config.toml
n_kv_head = 4
norm = "layernorm"
seq_len = 256
dataset = "wikipedia_en"
Each number is 500 + 40 x the weight over its row's rms, rounded and kept within 0 to 999. Layers, rows and columns count from 0. Numbers have three digits each. The size before them is the row's rms in percent of the matrix's.

# k: layer 10 attention key, 256x256, rms 0.164, rows 171-206, columns 192-255
# q: layer 10 attention query, 256x256, rms 0.163, rows 172-207, columns 192-255
# v: layer 10 attention value, 256x256, rms 0.184, rows 128-191, columns 192-255
# o: layer 10 attention output (transposed), 256x256, rms 0.176, rows 128-191, columns 192-255
k171 105:534499489552457469500515528459555529492409514541450466484427487439542516451588449485485515510449510554456477556534514450520449541538508541606482501521527476436474470508500446540425573458516489
q172 097:541470543467467479552495461472543508497459521524561493565522534541487467514546430495565513483476482506561444501506510446471559516501461490461542538525537577535486560527622546490469474557511405
k172 104:426519561383449484517498471478450533526511504491542468517469465480490440427465518494506508524472490454472464503467492485484527466517519543496466533555469585519512543552448593505419492455532528
q173 110:514564528508461560540563507555469430503527477510528577540513568491547460454423495498522530492561522510556499474508500495560506472442450506453508493415519482553539466533597473456518460506503616
k173 108:441520489497527508504560585598447512547489470502580487484508515504505475530523483515543513498449512548560538467573474466454463417470535530521508507505508533436492554430548476474516490514426539
q174 097:524439490474487527529464561424549517442526521512501529573503544470565589574486500524517441526512530510569457525530517536465493523562423469478480564482517557471568480551510495496439507492517504
k174 101:472474578516543499553539542443532509513511518504550483516516592459536586488508457534486466510551474474490521577481481511534480516566510460434454552495485564499484504527461505552476481466490470
q175 104:437535511558514483475469541502458558549489506474507543512469488470470608446522493484531575477529561471532481473435492484528549541525577500489499460472496484540491437447537465540481468445554481
k175 100:522426490561524499511542523493497434467506502463513535533452503543464484493462503548468537435482500576605478492460437519521500479516516488512506533499480508488440488491570501547487440527517459
q176 098:526510449487574541519490559546381496485496541586581422549479480488524522452484552447544462461465490466514500426453569500469503505521500533492489555523476544508499507480572489414508505512470511
k176 100:524472575523566461500522551523471474555517506557500404537487531517431548465537496421475551480513468553512511453466548499574479510499502514497569502519510470487555529496506510519520533578524554
q177 107:513473480518598429535502509516483540489523482521391490460576553512506473531493472417533508585489515471508504534538435602526450417455470481516472454555480532464552465504428545483521423498506490
k177 100:464482592539522473481475530577499568542529540482441526477565485487462495405471486460524516544485452584408536493514491508519520499480520519599520490495524419425522454495503524511512543433514518
q178 094:482554556490507501491511468479525527483498494506478453502536504444492573504433488430453468521499469470520506536494502565486502556480417566547500481519511497489537565554561481456564481597493459
k178 105:514443584468513499468478539485475523527446545474514471525458543438491483458454511472488479595522539512487547525507524501512544537497517532561544470476487433538499513535544450484479486585498428
q179 108:476535494574551532561538443496494435647447569517479506508538515438515499554488502527504456485545530492538435493510551496475464520452472569514498460543530505492507492510505571501491544509445483
k179 103:472475542544515471483486509484438489546507527503491510510494541476494439506610549475454516492510495472503477537497503446473493484500469506484513488549471460549510424538493459578506547516504504
q180 103:516486543476501515441480567514580447555511525419515510480462463454523551401535505517449476544504557493479396547512516524557470444506501508475512546493494518394495536445563492505415491496489491
k180 108:470466576479499447496534445556492528515572439545501477458456509458451573469507509570457501496557513496519513582477489509507527496459522523525465431584440446526517528507495455483447415465535529
q181 096:472459472498544471447517497453456512488527579449464506446544582508452497460461556494523618474476441561479532577499550521482442464501503498505484487439477462486508452464531453502461501580551534
k181 092:513487474550507469518506474454497529534481567456517512466495469462455566469520478516471553483501549511510432485504401502526484462526377531558497520540508558495474460535511497468467503465521519
q182 099:521512579413432504529495549459474488564469490475482514482488573483507502473560499505466514454460479509507471481506601442492455469519534433485495450475460566519536572498477541446404489503504479
k182 108:490409498407506525539590484459525447523460560505561461522475450396488472485493494466518472498453480478441537454516511541556563480468527511558513518431511512414483486512469508488499526521476540
q183 100:489608478487460442531423456470534521477485513495494513547535531549510518566477481585485527529541466534533452566481486509492516479495580419479555585437477532499492495424524472473441513608519567
k183 105:432445507532526499485509489407487523525434444489545466496514547431477519443461482553540492492484452493484497506514480505531511459490460494454455508523464460509512484467592574493470533491484526
q184 092:502465448533526498548534439497548481552385479517535498509481516454529470543535464490426493474513450472508537469456518526538425477473528484479510589577542538549477590555467474474480463575514471
k184 096:440465510510440431474557488542463569555466492451457485481527461498466548619576488503424486479478474583487545495509593477509575462484549535525563518522449533489443516467443456502513509531427450
q185 103:555494505532469546503487546453568421564412449515555579560528524548534553501482497527575546559501496507527476432461466511561502514473515569453541540497528526486531483513537517505463476501475472
k185 104:509469508451459488501489593499421412453562500527498501470539504577496501527506480537539535472450458497540490485561460525456394521478543483528506496514537516568516537458507570520534480523488507
q186 094:499485554592493473556450511459496497482536513441485451511481415516430452487453447444512477501520566570503499450556437620408526510436487524471500477476468476508575484453563551549460550551400426
k186 103:494502554491541476568465489481557534478523497537544475525493428566473462506488504500486551446588565498539490539577416593522473495451528478547498472536540558543487513454524561513535453495488473
q187 096:501509511520518551492595466560546485529516551523472445502479498575509539433506445490448527464532473503491464463484498514500536547513465486473490468462531458551571537525454489490505524424426513
k187 102:534520433447472492462597460494517517513476514521531465477441487550468502490495552508519557474520518549581464468542485479448500449489429484428482440455486445523545510492438515461512463485474464
q188 097:478515480504540422460469559492444488541498476592505437503457547530425491534474465572458489503435452521473510542480482517524464581459500543480517485509524446518526471476553564515509509468493494
k188 101:473484477559480507483481491510604433438481494600516462524487562544371482514468518517449499552527493482445447596513466526461545605511516557497486520492550488522516463467519547489565442519476461
q189 099:457515450488507500505458455504450448502496475529480515409601496506461483447446502499503557493509484467441439521487502516488466608453555441488427515537512537586543554417455445521496483468514477
k189 102:443492484507494503450509554468557538420521514544563535474479508490497455416506483497498443470534547494435483531546496489500453563455501526499525535536472447480434445466492479566488537519397462
q190 094:461520494580500447422542547479582455526531447467419472468454478455462521502502501492587535437551510508481611530470486475433531555524508497502485457528449470499462551524504561547511482453528534
k190 099:506497500471479521506539559427493447449502495442546512458461468501474525590456478493505541505508428501525478539524484447469585545526462529445517480508470484476473475478533491483470532453524514
q191 098:496571527461463506544494552541534499598503522518502456570480511454562559514496531468528513579507474451506551492408531473459502475533511509492525482495513524568485498486491538511394447531499508
k191 098:527462569457496442515514502506413576509507559498531491532470557501529508471479509507538535500429500521492533419461460431519496489452541536548555540475464457529562529492510574503456502511545562
v128 099:577479443516507533489490557491487496537512485488570470530549534467471448523529527455521471505535401562523513479568478523497439458534457607549525450498468486483522513456481526555529498559550473
o128 097:469505550584491499569554536490523455402515473500405474535397498559513538523499486574510559506475509453507454498427518458539485505452506453437511493495510506510490494535546469527459532535447516
v129 097:502555466591512549491523494468505512467477500453540427511476445498509525505502448477431494503500522472455510513526484486531463502508527585514580507497455510514500590505501461510493523496530484
o129 093:502560480485543437543475479496457488484579533519421554498490540468561561494435451550544485462442479512478493512533465565504490493513518483561493469431493509510545482508432537496576524415498495
v130 096:518479500541480483523492508540503474457533441499470609541514543463520467498470514506427510531533480449505518501471506495470537440463474534507448438532495487491523441438498508468453533462459447
o130 097:558519447453499504508485488539469516431450468489500400485516500519434538503430520513539472510481585500468538522577533506496534580465523522525464558552469537568450513514585548533493452516473472
v131 091:513482479507534477455472520455523420418505507520470434529460496508469436511453548513480482470485473465500487526511479510548560415461498551496549528538487440502535492555417634515470464501534511
o131 090:480517507515477594526463481491455529527562545406512545507445527488545534522504492515525474440514515489580460489517505469471517524527483460418592542509554524508508523483487425475565499494489471
v132 110:445580463476442541505469515526464515513557526485500493495539482475525448488515530469510454396571528470470557520576472479487509522516593483456433396525518450445553495514529505501542525496558469
o132 102:505466578482522461436457501455505483557431526505527561469519477552452523457524443547526505525485515511568542510489467453475516493525512497564460492473561517510538530452510584577508506521461512
v133 100:541555561500524506540533469507433561454603517472469446477484482485539518586459478539576530536475515440577516515497525483485524491474478576500459450434538518548583479467518544500505451472474475
o133 097:522420518564484608564435591466542485493485492507491489525482553516479500483535575445456537483489437534479553448513431435504512517579434480435517550518465500486489504548474462557509478483432475
v134 103:516546583447496441533520468509489549446490519493469557407497438482393523459448489516478526447474429533445521524509470495493542559500499480515547443464546470474539505500551485518537508484501523
o134 096:489537473545496532453490483477489560622421460467492502566462539470541537555558500505543453549506565493443431445438565544569489466519502537450496472519501495542498545487498409522528459440449502
v135 095:522545529531522510487496522548469553530458481484494481532501406519521497473501514496481507510517529547466476490539522532595525535530538508460485552488518525538523398532518475513534401410515427
o135 090:511464555467498491581515465489523475542494554474537512513525492468445499424515535564457481488464473471493523523437479543518462583464496532432506500544459529597443459448519497485460508546463423
v136 097:505543579518548495507503470525489512590456419561515516545561516489527547543557532513526492497483514531458539538549420556508562467547449519503519517467493515441510525489465507529498536461512475
o136 094:485436483437499461501459524464461485441495532465555545503393517515513528466467503407499572485489501461557491508488538495476512504453515498526433468508512500615482480460477472469441487484500529
v137 101:473568482416577480512522543456445583473510483522506488560505515445579543477472543469502492466459495656498398545497557525441516468510502561534483495480443520533514475535507539516476479452572533
o137 099:519453516498462548445494452502482442517445496519476477438510476556470561488496463527443551499486538424484479468490562481558526513480516461614532551457501517502499519550505507431532435481472424
v138 103:570456528481451547527527528559523555493555461493495489448439497486504503422490505454467519550537516488431553499526533436500550484499486555453428527523555522517481497501512501448552484494511476
o138 096:460462512534504516472478430484515491451520445460451523487444505581505525529465468445471513515489496531580500530487468541493517497452491549621470461513471436500466549471490480538530510500544531
v139 103:484492424492530510458429574465509591473476535465460441497532491531492491406492515485486469453584535482481450454515553440462448468479470522524523511519472509531463496530510551528446482493539587
o139 100:532475529436548455527511464510519465521537466520438569552480541502433516505480498557515483515514478488483501505551442559537477530474461493574532510447439542461502507473549516464546559535513471
v140 110:463449422520490425489488475486504489505586498463503448510468494521482528467454538507552503548508489486598433540526496541557541461529484459509466563531422520451536465480519540499493450496510578
o140 102:525476492479563495467442557464579518502496554587504547479492448522453521509465496528477561420530549508452541451425492526443472533529503489521514547449579500473444527478492464487454474487463399
v141 102:464491491534491562554450495520536526450460463490534533482498450532518485514531495526526479564573545478542488475528502453443536471550474433492478435503507506428497508544482466549440544481521584
o141 097:496514506441542454432524499470496501560541507555496489458464476524480510472480493426549506490452483538481510473477522504531522534508522516486599453506500466526498464521507553486444486535453475
v142 101:464437532428425443463557493493515551543484466575535508486571471439479499523504452563598497460504485494494523536467504497480477525521529511452406543477508441538488507440528512482521465466473450
o142 095:485507564460504539560433505558447456528461531481486517475541489460541440412461541474443504496552502511438494452564473519541478468496509458453537479498492513458520468490530478496408526499472542
v143 095:489479531491499438536493516465565451506573416462510525505387585488513511536447513506468549467486485495458482518483480551481509515547442520477428520469453469528492445468511482533575525562515556
o143 094:538488462537496542517574469531455570471492566540465468569490490492524485460485466452531482484524531525476612515441531507494528413477521405470482543469543458443458447506590496493515526460503463
v144 098:488463513546495497530466468480543418504516507525470452506502512521428602546611513458502388566566465547523523515474586476574475538516514567508532464546455500464508464474474528484533587451509448
o144 095:508555515513458524468516517479472508410497454498532539429556538559549419464446499501470529480470502501520478532515522500452556442484541491544547546436461531537560496479524485485472465558387525
v145 105:548537465450523474540566486508508466406553556534522516511481562431586463414530500537545493495491489486521540489452565473521569464468535475544490478502543524486482523499538477539522531542559511
o145 097:443480478516502488529481521421498497591474407478460498486591545580492515522519447505481505511545553503529529570504443549483468585566486523425594530463483439505477484457500552442498450501481526
v146 096:565487410480457490479575433498534532502484479481456460500563527560506550454522439468516434475475450499534503458445500461547520572498543509515513438536544520480475511498487440471544516476532510
o146 094:453524491509524529535534524454482466509476507524531512526520458397489500448493523545506513485480466483529565564471544489480424482505527437546517488454408478580518555409483542537506474466478514
v147 100:446503464529496513450478500500455520479484430488541406539499523449508513472428493453508453480450449462457548489484500467470458516532480468503408511599546498541564463457486517447498458464527559
o147 099:561523509559453540522450487560500541453544511527465574519547441586513459507524508480533585499461526453456555473548434510492482437515448526582500555466482490491465473504486550609512536524479504
v148 099:498483481495507426517515493476503433435550489537485598532509526383494481507515508529504488483499498478519506490470448587523533495533517504464498516564474539435537476514514502473492566551475525
o148 097:487493522511542601449530424535527554543460451466567461492501457565562506509470482496446463522529504515399558492494514508450426526513450527553549504404518489538528534488555477485542531477484513
v149 102:433484464519466471548605450445519531491478479459553469553506470489524498528556490517509514496510446456456450516498405457492453525492408464516518471550484450474543529565524482486509524532594548
o149 092:577532483486494591449386512519461532504558408547500487419484507447523543494532499517501477553489429503491518478471553490504531522454562537573457465515570480535519509554548501460499469497491471
v150 096:501549505506512501554495475468520532399566534479545480532487510524617518499431478487485442485458524388534500463491469494492436525473493512520506420466514509571470482483462398483528556553451481
o150 096:505535461515559551479509557547504500506539506515449513541525545498462507528521544443459534521524467511485563495522497538461522488538530488461507549447555521396476611513471512502464469512540451
v151 093:517494553472545446513542464531510511535550552539490516517518449532535456586499503483506465504432520519444565461477408500464541459561482519469486497499502464503451472496415467412445464514516546
o151 093:438495485519477501478456527438509475435465494499536502516501503534456571438501454508491523440529504508522504460458583527452457481506547411507495492508450529491508454514470484471492457563456519
v152 100:631534546536569544539464521489529469519525539456532565484504596523410495578464488484426502526480479470540493445479526446507507481442472510538494483448487497471483528433549519447495438490505558
o152 094:431427474465473490496478430460491519536510514489494382523458455525589486518506568492574565494486515512487476542559517505557486511562531474591500488548559505480456534537465444556454529464497442
v153 096:560469505498481470431635537487516470525530459475483514424562520510524497491407479568466532418524470579414529535408488548576476524538539477483552449471493532493490521505462468556455486465463450
o153 092:506498429496545502492475447552469558507436458523475478552424500484570542389545485496525448545521481483593500491560488513457555441485490470538502527530440544571550527498528530476563539524507456
v154 102:494481495490446424520502503523513570535535472522409553496609452526483514528470522501510494515525503480489490579491473536486479529539502557515437536466509484514496468537460474492497435564444428
o154 102:532593474441523493474504539477560484446501550498526489521420543465508512505550481484507481471528471527480591439556435513532550415524506461532483438531508541508446515484547503479534506432520612
v155 104:452513541430538469547506549524461518496507468452492444500480527555524476462497491460496504468466490498460473498510499489519432500540536491457464498525526538485488390507491485502523539400546570
o155 099:529452539474460456428537512425492509552437513531505439532570461532526492516540530508505475503457515485516539503487532470498556477496466573576522542471496412522507526542449503419527462538495503
v156 103:549495460540510516521465551498445484504480467521526503476450487501505457582507500438515457448491518508475470551439448476487505498540482466490483487545437489516543473507485458542534485528445504
o156 100:518513474468510505409494498515510481434478534527496498477511519499549516435521494514435429532544474452544499435536537562465467462493498539514458556463493480563482504460506524551460546513545471
v157 096:556531531483480495539522469501487541455556509462493464477556527542562478536481495502493522498500445458511486506504469509478514499542469494518540491545512584427508530482537454468431509473442385
o157 095:508554508547516528522497476471504518458473463529553508465494476534435520514519519522544466397482476572521488496480519488524547427555425566495513496457519489540501439440544525589481496511506576
v158 104:444448502530465488482448547480481479502533594563444472509487504462525457562484456525491484488479528468471520552498544516464476512557534522499481476495535543470509456516562471569488525473500432
o158 101:579487533509527461455496502473559502471489512466519456579449431531495480471436473476502526595577462492452504537508502462504508466512480465532565521540464483529540508540514502521478512551483549
v159 103:453415512516522555490549527539428487508452494499578514455463479589496444557533549500514471508438412511550535482537501508513495501569529508565498436505487472500433461557601406461421501447540469
o159 099:498534542475483440524489502473541505571557472465474509555518530520460507452391504496495462534576475521472451455390466407455575572443542466518480490485475509533520598480525527537453535524558498
v160 099:486566421484580445502494485550480490477534486480526484458549530529521443501469500563512533521465551515535459490469491447512519504458431517486431473444548501548502526481460544534473456498496462
o160 096:522440511483498529508466480542495614527471473498464455505483500488552477567548449456526506455480491507503555499520457558447529558555530459562538464508468493547567452522543460517484438539462493
v161 103:454506470484467516453499534554472565501514588510437551537500526496578488482491510466402507438452508558484494532576560484508503433520483494567457487477511529543490503525504479498557516376486458
o161 099:512456511504467513474573543414539503523495538477495480456455514494470504550486485506560498503599490524546523576438455525551501586500550457439499491505462505395588524500506542496535511468510541
v162 093:466478428546517481515449495494507484546509395491487484491516601468474547490536489566447453493474488565491499504513508648505501479503478496494512492538481528553471506479453451501495514529544493
o162 095:593470545490461479459550535518501542485466503447472488546457459457608491495492545500548499510479510459472469514507523436523536489486469469529536508487518508550540599458522532530531497421430500
v163 098:519440503457516508433470550517512453467531520462555473451534514595523505560455458471561524549429496521464516471501492496580469559526496491524468499455486516535571538532454452504475472510478512
o163 090:446555480457468561534500509494481552446438477470503429504545439513458492471484491481460537487425513444492502509433492532479588464490470547466503508497551480490560554485439399533544524509495508
v164 102:604515507512479507521468472563513549463481482473503548518511503539406539489464493479411455523480502438523566457539523512521513484475442537446470477445522505485560449543476511497503505517451573
o164 096:465474489521494545485520477499506461582526517517526458514530517504494508561557503557495544523544466519539520515494424476491573502479581502513487516464424553531434566494547506498505486419440437
v165 101:508471481472423521509501459520512496640506495535477541511477494461519552441491516508509535525527457452489505464495489483504547523476452558431523592462525497568533541491571509477480488491490494
o165 095:509612497465580515477523482515478503464412478468563475485490512515490488516483482485448523442472508514546506577544513471491508519485452502582470502504475471498504526556482513480514438539579541
v166 107:503453486482512509415516504466557511534489504434532439539500470515516489445447485548476571580481579534490512466511425566500522519553494469506486513537532574499467508398497469485533446462446569
o166 099:463568465495547480544507444538442590544494498525527532421460498458492508565534540480514519467503475493557582465447535569409486588478507494518515492492502554555433515520504487488533505555483531
v167 105:495500522529585484435542535496546525460440541466551505488573533500524506459521557557518411517518520492528490427558416464531496524516439494517466452504502480552419458433529436468463514498507448
o167 099:516518494495444556545439553497494509462534434471454540508495493527509476513518457450475489496550493436467514548430580511522513498520601419409481579474492530548554481528489556481532448525565527
v168 104:477482455490556503528415438492469502528416496521538516505470495514487411469561419438507454546516494497527422517556541488502495494555510504437524476605498549465546483467548506499502471529492476
o168 098:567522566483396464481513533509497519520596598470456498446563489532485521555477506457534543494492488524459538458486541506505554538436466536536472520472434440468516427570464521531518523540519552
v169 098:454358519490516471459475554567537537520539415462518511474479478513497548450506491500431491506492496483511503484509472493496473439486527470439572455599504508465480528500487475526547488517519527
o169 093:457545466581455526495529517512465535562488535497523518552506538491441421513460582524479514502494503471615503527556509526508499516449503424504420529421540474519499563461497478436570478496490466
v170 097:456527469461520503442458555525477562512516570487463507516525532514453451507475499505505509529525525478579477433549444454480526426448558514544551511481484469558484449435475488514507511486476514
o170 094:573464579534493544595537491543410462505473484540569500525411516506490572511463511483521487457482538467486500503475516512587520588510404483461470436510557545438489485466514494454534542492499478
v171 096:494562514534469491497503545548473464483540566508504512495544468548537494488477484550519499565492530577510455460519538481545471495495415499500450575460528478484558528560479499554557445525582485
o171 089:481429494549446500466525495557459554495517472479524533543471555451500497562551483515484527425573484422451548569541450433468531462501521471544571450545528576524425520529486531480447466479450503
v172 105:494531554485477467552412538536538483471519501523503554501454487506483525484530499457430496467495476462589535429486509466554437512486468543480486519542524487436489502455559472459553478503444496
o172 096:460550478527495495427478461467524432545494531419492487530494478443530427538459583440509547568492526495498510511518530570446491565525526582414524507492502518484496568508469522556506550488523526
v173 101:542458507486430418472455592483468491514443497518517535502557526490599483443526460600467519428475495553616514549528515517516496568539519503477463448528470531487565491559536502534533548530510487
o173 097:468556529519534525490536478451531492491472506484523478532457485508420530576490526496555536568493406464497491479420483438498530485538471464459547487500514529526506466455442488468495473435465488
v174 104:477503470469486489582477515523533502476476581485519502498492496500545565500512469482465491480497510465490489471489547447530527543425499479528474544455530533521501468491527499478482516567452470
o174 099:537570505513482459392493472468451530542354460508469484538458452459427466495540540504502482483494504476514545587552504497499553520521473505411544466521514497456480475469413585542478449484522519
v175 108:469468500542505526606528534532493576478459570522515552548503497549492473537479453502495507509514478450507476527517394566522472520466501476473524527547433539524537565505481429556538476486551582
o175 100:514459516547515499446470428465438435510580463534456506503497504435452558471517524463440470463562508519509512516465521496562479505488553549606445437507479489466567499462504536536512486518445497
v176 108:555434461450493550562555516444529407501448493485424422485506524510519528471536494506554474450426535482582463524598576540486551516463448471512472535522567501504521466561533501504398515481453567
o176 103:431563464575503477506498503494464516524525489463503471423550458495492523576489454477445553482527531529438428512405480561473452443519533551492515431524512517513454537513583530513470456533441524
v177 098:505531520518485476500514543520435515540481460512565482499446486535538549418483470488446497571492510459489469571535429486543501533518505497451542513498458535432466455464512540493537482498540454
o177 096:461495545520499505501492559458539482459486559532523477481549516517531528579465558474468483458511467476518538468521510473468465544490486468508489501468525434534514513487539486527470520496481537
v178 101:437538444503477502490529443427445516568504489467539452455485519522495471486561505476566497482505475533462460517494525535485547511527525488572525446559521446478569538496554553428484468497431453
o178 096:522522507486513479530490487495514542539494545457478493491460548501547480533568396506568546439504480521519548486517552490454494440443480523545563508527527488518434381446436527544434520487532478
v179 102:513547491517504435524515429509494489447534470556543528446525471478470488506525497524430514528495520522484537477479505486379527531525500464510565504480510591520455532456585520503515537499495584
o179 096:487460542470494457481474517470560534514463493521478511522494524457530458507419533482533451530464473508483514517480520500531495469482459498494470518499523486485531479497409519468481546512458420
v180 107:571484493549467495483501562509494559539474542518478522509504457447488439562493553392409570561506499430480412559542501486561551528501480476511540500404536443498519483521583509475480470480518476
o180 100:425528539476553529561526454462561536519524503505456453510509528559504607510483517549515510460518501486518530528516473462562501510484558524487411552503456472440463511462470551550480527484586561
v181 102:450531477447428516495501521519542510471433468499497492481529494511538506474448500502410523443512578450508527520455397451482531497535479431532483531491549489505446533450513471505501539457483511
o181 097:538475453505474475555511552459431574478447540478497474510451548484482530522534484510535461451432549455480483537567530505538524502464534515516474509533434488464509527473479482541526474564539516
v182 109:474520469499532496481522417446521539417521525478476453583534496487527540413536454503526429520530600529472468426492475535473546546456492487464454446463488503443503580482493477438447453435439484
o182 101:517516493461517460477456430547514468538545493465531494475559506542488528468433539580453564536420431505523509537575496508555425422495493494511500530501508566553469495555477515452492445527454528
v183 100:535505504506493475525459443469490425448529506443532573536456548490490517420455507529592531483562455452514449511480466464423564422475503530454468464496492511495517499471416574508466527571522449
o183 094:512524467550511523520492539528498454468539501526507494514528524521563513497515549455493488494468504520498569513505502477575478550521458490537540556495441435428414454555542444507510552520524576
v184 096:533485466456480559444506462522490522520558518505544492450518458518480541404548566463471552520524597482472492596484475576506466490528435501460491516477457479496561516460445498488502517549526469
o184 095:443453443462522460531538511479521437557478449511489522487468452460514482446440528477589466444586446481424498410478460429447473507542505444484469452486557466560459480490503484492523480469517544
v185 101:528472415512547469475478447515581514519542516510503510474500501553421502535480563502437530509459389497457483509508458524474462539475513516474543500577455560528445489470527533514558445492543485
o185 091:523567555504479588491557541474444513494525505490526438501471478504519506457495457576541503474493543480558513474556508484444460488566584466464415530376502500485494506532451511464527562539476539
v186 107:499476508500466513473495538536471461493514441544503507454502524440601460469417510468561460543458551441513487406460458548496489445576437510526523443547512505480487456489475457473508467476483502
o186 102:482489459498506506477482474550573590484471575447516513435515482499534519508541499440456506412568469547493441481464515534482454485542516493452496493492388496557467549508506565539476463557467457
v187 100:559520485448473540501459511535501469434551452531453438507476522533481485460463550502542529548487511567473508510527520452525501541551409560447520454469430500409475495485520550477410483472507525
o187 096:480511489496520461464470563501575564500465594510512539526555355464519531519548458461544473482423558448551436477519469465489475490496616502513509503536559482437509476534505548493537564490505506
v188 093:539470502517554525483528489523583564554545450497506505454482482481512550455506529528512582543534552569546484478486483557555506438523487513541476526505498452557479446497462507493428529585519457
o188 092:484482536450456514536490473553535461511480497499503469505523518538479456525546458464521536530502428444445486491447530453397473540482474544435510475564567451457441546499546519506511521430414524
v189 095:522481407480472456477457457522541469490504493454528484481548549501520531532469518465455571502524473569436487485468493474478490528478535465495518449524500562463472490532428502476515533511526531
o189 092:467564508537531518499535605574493463533457491532528541495483526540495533485505479542572431559485562463569546441515439525542522433608495516496472480502475414522510532487498482508487503465443438
v190 103:535529504467497524546529509534482500490536506544513536441437481486523509510517454491461495495526525557544437533460564454473439417602563492514469498506474552527472485506497493559474539530467471
o190 098:414462556530481463438528486502504515442438506486500462502462445567509561488504499448440511508511425493513498488500450557562563503442485489429496530519481479447551501445540452484535416569481499
v191 094:543487487471457480512516502476544490528522539516485530474486520451480506456494520538502481552444483569517453539461377518538493481584487458545531486411505500496502546455495548455506495567539490
o191 093:437531508463576525556538466467443498489481430491447451565496503530522482554497517469492559468539442522499536451499546495480533517474544476476454513510521513477504493496506458513534527551488472
q192 093:457548517493518473539458455505524559475592546457527503554490520470468431489510452602528474454550542506460501510460558516518493501544470508546496549511473563500563612482498533498518597506455477
k192 096:500451559518538484505494398480509558507399515556535509495567466467558534515512495525540527498462453461520425502582474507475521477508499542520535510480536525445484526525543549512565487470419546
q193 095:491544557524483477448543498512489459459475487553519502507479485577475496524532496514595555527506501437564451588542512469508539541531478478493512534548468478494510467541449498403529528503479538
k193 095:496479491471456543503445572447452496447617476493496474500454516578513502514521520456493501458498548536536608558526469429448455453544508487415476469515462488497505515453475506500471448552516513
q194 097:509488409536466480488602442527473491568422526459470495601506503536523576509549482487558499456481494529475485546451524472514519475479474530442468462494497571428496505520494467521474549478535460
k194 104:547560506549471472453506463485532488467517486514509449508521449464430552563517492542486497457426553469407561498496496548542541463464428527557544538431520585418593494447427464517477527498518541
q195 099:494559469517470530488536492533527552468501510548511524464485543520509479488519523443480499506532471539564514429470497518458532489496525498483560442503486500549471546514549425469446489515459519
k195 091:486489530500488444603519583537520533499460570471514487543442495544434491502457566462507560552407558468528453493560496509515538520441497516427523493555536394444549558472487493419470519420513507
q196 097:495550458483586505478432533534487493470502482495530536520482514482509518489482428499482464528546445501558480497521504483546535532516550446471490523537457530558547575517533551494529456483491534
k196 089:555457551517526473413497504475513533483574505459495461462484457534550575521462450567488503502514508408480531506553541565511531465496516456557462501431480518463494576525498544526514504497525527
q197 094:519546520535553497533488512538481466563544507482512479464449448521465466588472476470476413527564489545437519567525492380524427495412588530505467504543428528498541517516501491454428564534476555
k197 095:543514540513439521519484458531424438496526448522535473503457435538544456464468572545512495513588495503537527495469507542535437536518509464521517456596483514463519475490441513422495472542481572
q198 092:431490499482524510574548478527486469469525501573494488462503463500512465534502545447492536531480548506536477508481511425447448565454476487445471498499472510475433482491503457435530458524464469
k198 094:560523493518390501546478426541430536515530448469493487478449534471494454459459564532513524516465532558466468500474475511530460447442456497465530527508539540595468466484506447420493566490491520
q199 088:469472377473515459452523487463487535559557521383506581552531491521494559488452576455468544500461439492550510478521488526570504529504486509511448538523523415480470540506526518525504523566476526
k199 089:523513469486497492534449491528510521455456552504481582469559472475476554469442461488500414489489487539515543555464481543461541499535525555523493552493521517530522449469446426524559516512452496
q200 097:475516486492466456502493476446547499411476447482526485467493480561462469545474463518546478485501505540467555538462516430497523401537443474486485443499522417544487511512557484508550474463494582
k200 096:557503452485533540476473508484502445418441530490569545448523529507538497469533479495536526582495489436518590544460466511524552562455483500567503522542458473474496602491463502496456521508481521
q201 094:387385527520490452499537504473514520547469511488483478533499477457505538556481502539495513581571528548502457552440488533443483464570413517514453541454490514548533467520536433529530517572561460
k201 091:475459481510569558548532469391479419430443560538448496480492468454506490522534547446498459566505455486528523461503530546498460528502487502441498466515511554507462506414559559483491516487453519
q202 097:547512532524460537465449516554451484481553523502509534522477399533496538513478494506529531491446509533526456543471513524554444527550485439544486496543567504490421459471507477443480527592510466
k202 103:486494563532473536557536524559414513467552468520480524389514475511425475468486514503524507505509583458468404422518544535493467487494474435517505432511527477474426475532479403466479438471513491
q203 098:460446487487496464524481494485521508461515515506447504529527480527501472460420552481488525540489517442473470420460447444563461539552438470522507518463583484532489491508483440499509539506526518
k203 095:551547458463592541557519521502477518564436480487523552589486429490503577510476538524487524463536484492487466483574464478471473496473494501555501448487519484440485528502480463478545503482527504
q204 091:500512461498592490552484497471518516473439481471436459501507529544596511536528491423561486428511473542497529468533447531467504534457544471516427509482513517519531488474483523530540529535554477
k204 093:488457443510480534478497477404515461448504406508525541529448528477509526595470464549492467462538480561591459569483544431526466481518535490421496529522497400486500506530585461554510494481520449
q205 089:575494480496493459470505498594417444545486550404495512469471442557489479494570458472476552494597449557447505581560433527496465490488520418539454487428506426484502538535546512501431500496471548
k205 090:552493569563430451436478503552537441502437521524532469534474476544450537483530520470532518455532491482450547483516505574476484508512494476538516493508487507501494498534521505463422526426484521
q206 095:575504486482525515532460537450520500505540493584451423536540464503511502456546462485512445403506488559473498571550451446527501459511542597494461531461435512510497450484554484512511526539467542
k206 094:482488518491563566493486467535508532525473491502488491495488484482504492449461543456526482531511590469515483476501504482489498464487487505580510512498519494484569455488443456527506523516534486
q207 097:482540448466460500422581492536523535536495534465545437579520530507572496539498521478545490532506549479431471488493475547493427554552489547511520443525547472432523416507522522492496484517502460